python train.py --num_hidden_layers=9 --hidden_size=224 --num_attention_heads=4 --num_key_value_heads=4 --head_dim=64 --intermediate_size=896 --vocab_size=8192 --hidden_act="relu" --norm="layernorm" --norm_place="pre" --norm_eps=1e-06 --positions="learned+rope" --rope_theta=10000.0 --rope_fraction=1.0 --qk_norm=false --attn_scale=0.125 --bias="none" --tie_word_embeddings=false --parallel_block=false --init="uniform" --init_std_qkv=0.0389 --init_std_o=0.00858 --init_std_up=0.0389 --init_std_down=0.00458 --optimizer="adamw" --learning_rate=0.00114 --beta1=0.95 --beta2=0.99 --weight_decay=0.073 --lr_head=0.00545 --max_grad_norm=1.0 --warmup_steps=338 --schedule="wsd" --decay_fraction=0.855 --decay_shape="linear" --final_lr_fraction=0.02 --batch_tokens=[8192, 16384, 24576] --max_seq_len=1024 --doc_mask=false --z_loss=0.0001 --train_tokens=140000000 --max_steps=8856 --dataset="wikipedia_en"
Each number is 128 + 24 x the weight over the matrix's rms, rounded and kept within 0 to 255. Layers, rows and columns count from 0. Numbers have three digits each.

# k: layer 4 attention key, 256x224, rms 0.088, rows 88-102, columns 0-223
# q: layer 4 attention query, 256x224, rms 0.0867, rows 89-102, columns 0-223
k88:134149104140122135127121066136160160120144149102136124096138129114163167122112163130131154167099109165173131127143157108135169133086133106106143095085116116133123109134150112119107199098107145128114149156170150138157102112121165087123144111143145140134149138135163125097133106149144127144165086175130107127135126163134100148130081114126136129170122125106119140142120132116118101108142115089177115118178116112142112139106148057100133165147096125147087147130137101125199089145109098127126141111120148092101107105102155088102120120130109113098110089154098158150139156126134136128155113138115126183123069079134120134112143119134151107082129124153124144160112133098133114142135
q89:162111159118088107141138121142117114094137094125110105117108143116156146138106134133202091124133123144152121138162137134130117144109086091110109147148132131102071122152143167112102127120133081168124150154167131137168089103114114153121133119112099102131139133107127110132119107098131125115200121128186105106108121155086133203098111136137127122133159143125108154099119127154148106136176124131111098113124115169197087154126152116121113129140143115125105116164082113151140150121105132121104149141166126133157114118118126144127143132118165143129126128159092149140138099131116135144131137125119129207151136112129156093167122122136158077165074104118141116132094118150109138124116
k89:100098150123136107119166152162125100127102104149105145098073134120136153176106086098136119096143136091124114120150118160159139128155153104127130114185127141141147089141126142143141105148113092128109144118128096133097145128149157137117146124146104134124086106130100137116169162116116123135115148109144114151149195104125187094133132131146084149104105119119122131123145136160120119120152124126100068090119123134132136077092128190162118136121149147116150099107065132117114132107098133138105140133122121162121135127157108138138165145109140148134169131166147145097134119131155131152127137101123118106118116138142113124128106138137111160147161132148117128109133104123140117109135
q90:151146121128140131164058153110152148111087116150101116124161125127114121135158113140151116167133142146147122174147111113148115117131139122153128119156168117136106132177145138126088113095137133125162131137119164139118113101118113162110112155126099081111126107142155130134147190111146123117114085163126116118124091106136131098103146117124124103111172165138107174086112161094188158092103156120158125114163132092122095127086111099124119120135104159110129117154122126138195149091111112115114160115133083159086121141132120132113125167107129128126122183132114158137085128166103098101129158177133114152084116164105122100129088127106161064112133146110123137133118159133140118171167
k90:143128094178122120109091111105098092137093097165135094174092116158124095153135122117097093105149127141128120134194154149169112095136126104092106142117134123170145145153115130127105070108152092153126133123111169145105167082117132140136097126129095096204133110153144169116095108115150121128095155102116121134151144119117131140129184115102088148085133149136097165127152149127164137131117181128110150068061138155119106110126113156106115095121121132138116140150141158127097154123102151104146151111167094114131099154136124112139076137097138155158094151076119171128110114129139098133155143160155118106142135140122152158129138173152111123157132139082159107142087150123117139147186
q91:142078135084084132105159133142140113109138129118124148076116103121124160144070134135147164096160087138108133101128130158119128119146135178140119143138131115145148127110176113154146098144098113136138148192127098108161158116128090087141107106137125170140111156121123104142083077090104124113134132143129132127133129165113134143178152179134125168169111101136087122133124138123079143161116149121146102134129129137128113104169166147159105153127104089085150111125113152126104092120145149111099115114119161162174118137128145115129130118148101132085102092123156103135130114133127128161102091101153112115133146125169144145131135113142116176143124115136112134135139089164116129077082
k91:143113181082158111115190143208183145099121134107129116105103141136151131154125127116176157117143137092125150125080138146149105163148115120142128141177087135114133128118158107125114154131057152143090133179179116139162093133129090150108132148152155136128126118070114081151165127103077106139141149152116108164105131135121140107103130121113112172118136110103108103128122098149100116102151093084147146176129114131122115163160168137147087162131131104123163123090126117104126143116138092113121168171094146173122144124139112088107159122128109161087104156213123152119097101127153156113103092137128136111137121122133114125111117100117113124082140116191126132103173070156151170101067
q92:123187088135154129138095146128143088133116109147136114118115131148132102084171089066126124146095130141175142106123121088154136093119140113123163134100128134126090140128113116123105150112149141135197128140138138158110156134122150156149088115132052105078137150157164119151146190113129148103128121126168139138131107126134152146108116108147136121126138115123113135121143178107179132105139109114157114087137111123111131129096087064113107157110160128137097170135124102163122151089140155119127133099134127124101092100113139124126105130121168114150118171119116138119141128136124140115127165141114161130104139157138133116135149106141132086100111099134125124133081172122073124169171
k92:120153094185129136111108143080090103146156147154114126124064110138133103130138154107137109116112106138163131172158109146166101135110057121131085130111132146121179120146115125127093101117185123128136131078124132133154149139126182147134128151124112112139109152154142163135139085160164161166114140123131099159125185096128111133114120106136126134128103117117109124126126133084132137129131121142127090095118123162150120105115104100127152114158129150140087107166105149141137121129135133131127103124160100097116140117128123122127098141118146116156133116119111132148147166094131088140170123138101143153137106118118133122165122123140103118142119092129165102150053171101128122171144
q93:125139092095107133138142098120105117141147112097139111143171121119164131119138129095093116129116180137150123084134105101086101128124109122098116144130153124119100131095120150156181176130109135153159116130141118116112110152129159107130117131125136124113158189123107147144160142145105110107173145109160110122102134122148147142128097135129168112151121171124165088163130092139116085113151119163120123122130124164170163091169135145142089120142149123128125170116088124098098133145145132148153072090132129110107143114075126141110139109123122137156112124087110100082171187092158103119125125076128145107158137121155090117149169155118147149121149108126125085122091104108156167114140
k93:106153121134118120163107136098096128135127145097103101107156141165190125145083143143090122147139174150132132104113064150111134136125098122151113120099163129133144125121113151143126103119128139150116129115126114128141098131156200107083146149146117176065116141123105194110111118149093123109160132152124107104098111139147108116143111130140160136089115125112137079136105052130121124147155125159167118119142130105133178096181120115138151116135124131119091123109123123094143113131162093163114074121159112108116166111121127149115134095127136113150145153090144082102175198140131116115118145092116128116120144138116113098152126140088158146150117134138139115132143163116105081167124
q94:102098161105093136140140138136102155136122149133120128118170146094149143159112158148135107160151132095113125142135133140110101138127165135126100117171162110129139126136114157143156109118077103133068110094148089151069076116129122124088163134125170132143156114118106165130117095194146103107141139123109095102141119109130123104087168090077138102106112143145138144124128070155103128137123134140092160167101175125122107125123148157112129090119102147120127082134102138114133113165113105126118116159143106155140155158112103140127150126125063137120112125134119115100114167092148123149096106135170090114142106153126116142132104136088134125148140167144122135124173122139187155078134
k94:147111141120123088122145120142130131128105088094139134150196145147142143162106120132103129135152171154092116109130114120106124090136164123106177160106146113117089159117132136147162110114090119167125133157111127099106114116127100136113104146128120110103128091133099145142119146140096107086134127102143126097138089129146125111177152126127164142117127149159139139139156100176123142156115127142124174140131151070101143123125136145152113120097127116142155181114142152116098162134146138142134146135100127140156113178148136158145164091140105141098089154077133106132124147150131121126088106106158106093115136170148124129123157136135150148111138199102102101116190148151125166072127
q95:134126114130135083114115145111101116152123129108138117098100132154125127092150130106145127147112132134145147111139130121150122098132130119112185154119147147096139131086138123115136121123158107151129138125140164127132141146147151082158110134131091124124160152153156109145107127082139136120125112103205125122097125115102173127162131140140147121125116144124122115138114145127182142117147115145147127092155145148140154145105102087111117154110121124128134111144111099121085146107136161122151109105121125136146089123124165132149121139140165095129155178128108128123174114123117106097135126125122132113111144115172107140151133118130159125128120103136130154148082143124100151154125
k95:114146119132134079120136145120099108128126188136134122105093107131129124139113146162118154138118102103149138149142125119149112131102077120169124100131134158125166085148139125120133118133145134130111154099136157118141141164118163112117157133150121134120123127132144144119125118116137136116133120151139121120124209124124101137114143084144132120122113086096104101161137120110110122136133118192148103073128141140151135131105122120111126144137112143168121133143096110138094122123106119152146120110141121102126144117117144130126100165125146128146171137123124145160160143098130117133135113108085147157086085122132151164154112118136104132122152106132139103134068138100121077142166
q96:168198104129091102142126114146094097175155130198023128156156102092154138124084046166135112069139115137111137148128160059162177176129104217117151060087102140107131092163144106119143216064139171112148122077123068110188134132149157205066107088143127145117141145148164107105138177124107150128149154131118182132166121154134139115094068136138129062173159076082170159112158166183136125128199120102122063094151050127141083108108137135184158119158142096099094126182099127164109153093116116092076142129125186092134138122097037074113132102121130175172168067098095212109114184156210108139192136089102131146169154149087091134172133128153128132178172086093083168166140125090143116106170
k96:089093113079122190100119190098092086074137192145201142083122103145102166097123115134076149130122142168145183070068124154132171175136107171152105192198147130101145116117133091079128108155151179156119127152171154110080132133124165125139070106165106092082174132102140126147125170115080060124127078147188125181117131146114198208144129198117150131127105107157090180116186133142097133134108095135159121111153030199121123139152087123115089093068050159152069165071125149143160175189102130130143042085081175105168111142071071151179146106073163100140184150103147098184069094094170126098084142089136149106128163118161204152196126142121135136118110087138104092153051173186106181141095
q97:148119117134146085151123101114097086166124134171133124144115114155114123161133118109153140077108141123149121127127150167150112121128122094150109135152164118105146151112142094095120116147101127120189132076140115100161173108138131147146124119139114130092192095113141170155126128119087136147092106143085145135148164083138122102140127125121131122133123160116122187144093134107126111147110104108120096138127101157118114115104114114097116124139126126135149151114117169163128172158082169125103128128128105095113150124118130098168155140120133130137126146085128101129148148095136110139140111086146132117153118132131139090125136139177134172126132134125159121108093100123151095140112
k97:105145128152140133098108160127123173078117186105143119120166146098103129110125132089108128185116122119119128099076144124108160165098115172162152117091107119147073146138130104127144131118091168131104084169140138150111131136158113071137091121144152131103174103129142092124154182117110158137128097127151180108134142154117153125123124104161145122130131116185145076124109154136166163094137112123144143113174090107176160160135128129071115119102127113138101138140142053062169124102109113090133100135118127143189149094151140168129131154105127160105136106152147147170100058127121130134117120115119160123112149139101126114150107120118112060141090116148090126135143137132083146159137
q98:174177085160103134173154200120123138161123118155054108155145147126148117138113087189137143126126123151127098127132127078128171137128088157133112093123142124120116114150171115162139144077139140163167111121086134136174144120115174126089099093126118137096143112127148114103138163119102146133125121134161133098140109176161085125126095133143058128154139076076195084128126174144131096124164163160131070102138097110156119126106131092124145153124146100145116107152139116151145131120172121106115145098122160122094118124118119089091112088119124136179137104097098152138146148147120137112147148149085143152101118098084128126153148110129102103130120102042083130165137111103103108166156
k98:084152104139129116130163169136107126115163132159125147110138111145130101104143136127135131153133138094151120115145117129128138099117144152127143133145136114115121128123117158128111123137144152123147131163135149115108094126142113130154071101114093119106173152106138092115134160111110089118131157103149141159115072135102165172129138131132153145114109085153136158126116125115161113160132123109147163102115085148097135126136106150143100103126129114118116118105130151123125163161137135121133122099114150180130116124112141187129162111137152153124148153138119132140114088107138116137115157110124137121107181142108122113116156139116101133154112136139122094165134174155123163121124
q99:149136161123119162147133136153179191097151118098121091118128110103133154121147055130137117150161107111159108132116120115118157122073096153152106117108124135132091113137123100149148148111131115115126111168107128156150119127113112099096130085155157108112118120177133084114150154103156163126151147130124141134124085142115084122114132117151104147151135101142180079153087161102119139105145155134146156110203131091124153161081153077144128164120147097146129130116139085096167115115159092141106138140123145122144102091119157110104117116124135128100119112150098190148108130155088158119101134167069149166088098092130144125118148135156128115114145148137096127110166127142098122150161
k99:082147108085109112155162149126064094148132117137119125114139139168144146144119157133082108147147152141115118134151122119113133118133122126135117128143113135121160094147187127148134106135119125138149131141110158121133112126091170188094100097117109102127165126091124139132115119129102083115154107108161124141112100134118116204139150130120148138096107088131115137118139107096139095178139129117135104137092114134137128113143122154150119110121131105142118127108106187127104137149134135130125117117115140170122139171098143193145150131151118143145141153069139118152162109114123145143110149163110118131129159129129132122129155127088101116148115131139127126149109134135106131122109
q100:123054132161168111114119147097103115095077126152134134123100135120105118148147163192112165134144157164121144107085119124139123125142137135156134160168130141150123116125122156121110106142131124160136097129136143108118142108099138121142086124114108097120133094105138127075155173132096081138087198121133099108127126148112169118132150149107102125127154175162104097086121120127155112126183154141116098131077119151103122121129125177144117100095110158102112105163104118121144145111142157118148152099144095191112150163125103133105132057116119088145128145144134095092113126158141131109107158128094130118109120161125155125130107128136138123135133106166123124120117114141165176141160
k100:149137138138138137111125128138157193102136146106106165145150146095117129138139144126118115128149111124125169149125155104118081099120165165148140139091150118134094152114108090123112125124134135103125148128111121123149141146113096079121137126127155165114143095170156105151110155114178173103098120129086170125125137133118082077150122102151120141108149121099145120150139194160080132140109143177101143122141176076132116142117161131114114150100129151169167158114137101119125106139125158163122177124127117126120099112151156078112089130136159122118101119113141132117113127122103134109136118124089120136111116139104115130136142108148143133099121127115111148085121127130135112120136
q101:123108136121118109120123124112093127111097139094173125108100126155106154159142167144136138129114157158110180129168145191158077114131126097117123126134152091077153145141108124126124105150126174130148107113139128106132145148126127121151132160090144140149154107112115157140136088152138129131104105118113112138126165099115095103114104113086127139131119162114083167123151114117122132110074110171155135158103164138144124148155117143103123095126133171174118149134120139085113115139128156147156150133126078115109145141140151116140140149153103125112140162121153064112155146099121117148104134092164107120142130118128108121142093129099131141108085154130176145088145120137145154124086
k101:185101143117145103101147077108160118144131082114111131165107139115136161148101127127144128097121087115135156127130138133140097137169134082116128136129109127144136149127132082108123124115116099116151133117132115106126176105089124145110148166122183151154076152143115183140117115161133100157114099123040098142160169135132128067132125141080113127147146143117113118099116124160107100096135165134074133169092149148110133112083140165129139147139140133142141098156144162135161104155106131083139176165106107126108134153144119076099125138130083102144101090119159129086094149171112140124181119135103118130175081126132106132147124150147129142105160106129145149088137087113184147133115
q102:144110161183127173124193132177142197125173130121156112098133137099123133114145142130095158148100063114146112105117133119100142148101122164165179116118129112135116125040088129114105150100065130096103106152104154173080172145156076086094136139184154129126143108159137102107088150115156190108171110129121133162108126154146137151112152093138109144096124108173146088158098149115096167133122120142083210112180116088125162137097164094117125168104109076147140121087147089111171137139167106132147130146145119141143114136136135150098081113139108137122118127121108111173075153142102121118104104159150165151105121088093155154094130081105102093105121131159112116097177133109142111125154
k102:107140170168103132188094123154074135170130119138108134158168137167150133183153159127088104128113207118122097202164097147101099104111097104131096100144128148105137115139143150159124094100136127112151113124125147065178082161120154144103141128118111116135187121132134150103129130151163150072149124125139120103089072130151100124130123111143134155121109125094148107113129098107149129143136153109139113135117150102139125139182150101114139142107182108120118122162070167099107143112099097181143130096116121149103108148110150183138124138160134159152078131110099119139187125127111141158145114180130122134130170128122127093099141112111129126140104105094119158127139138135124095097126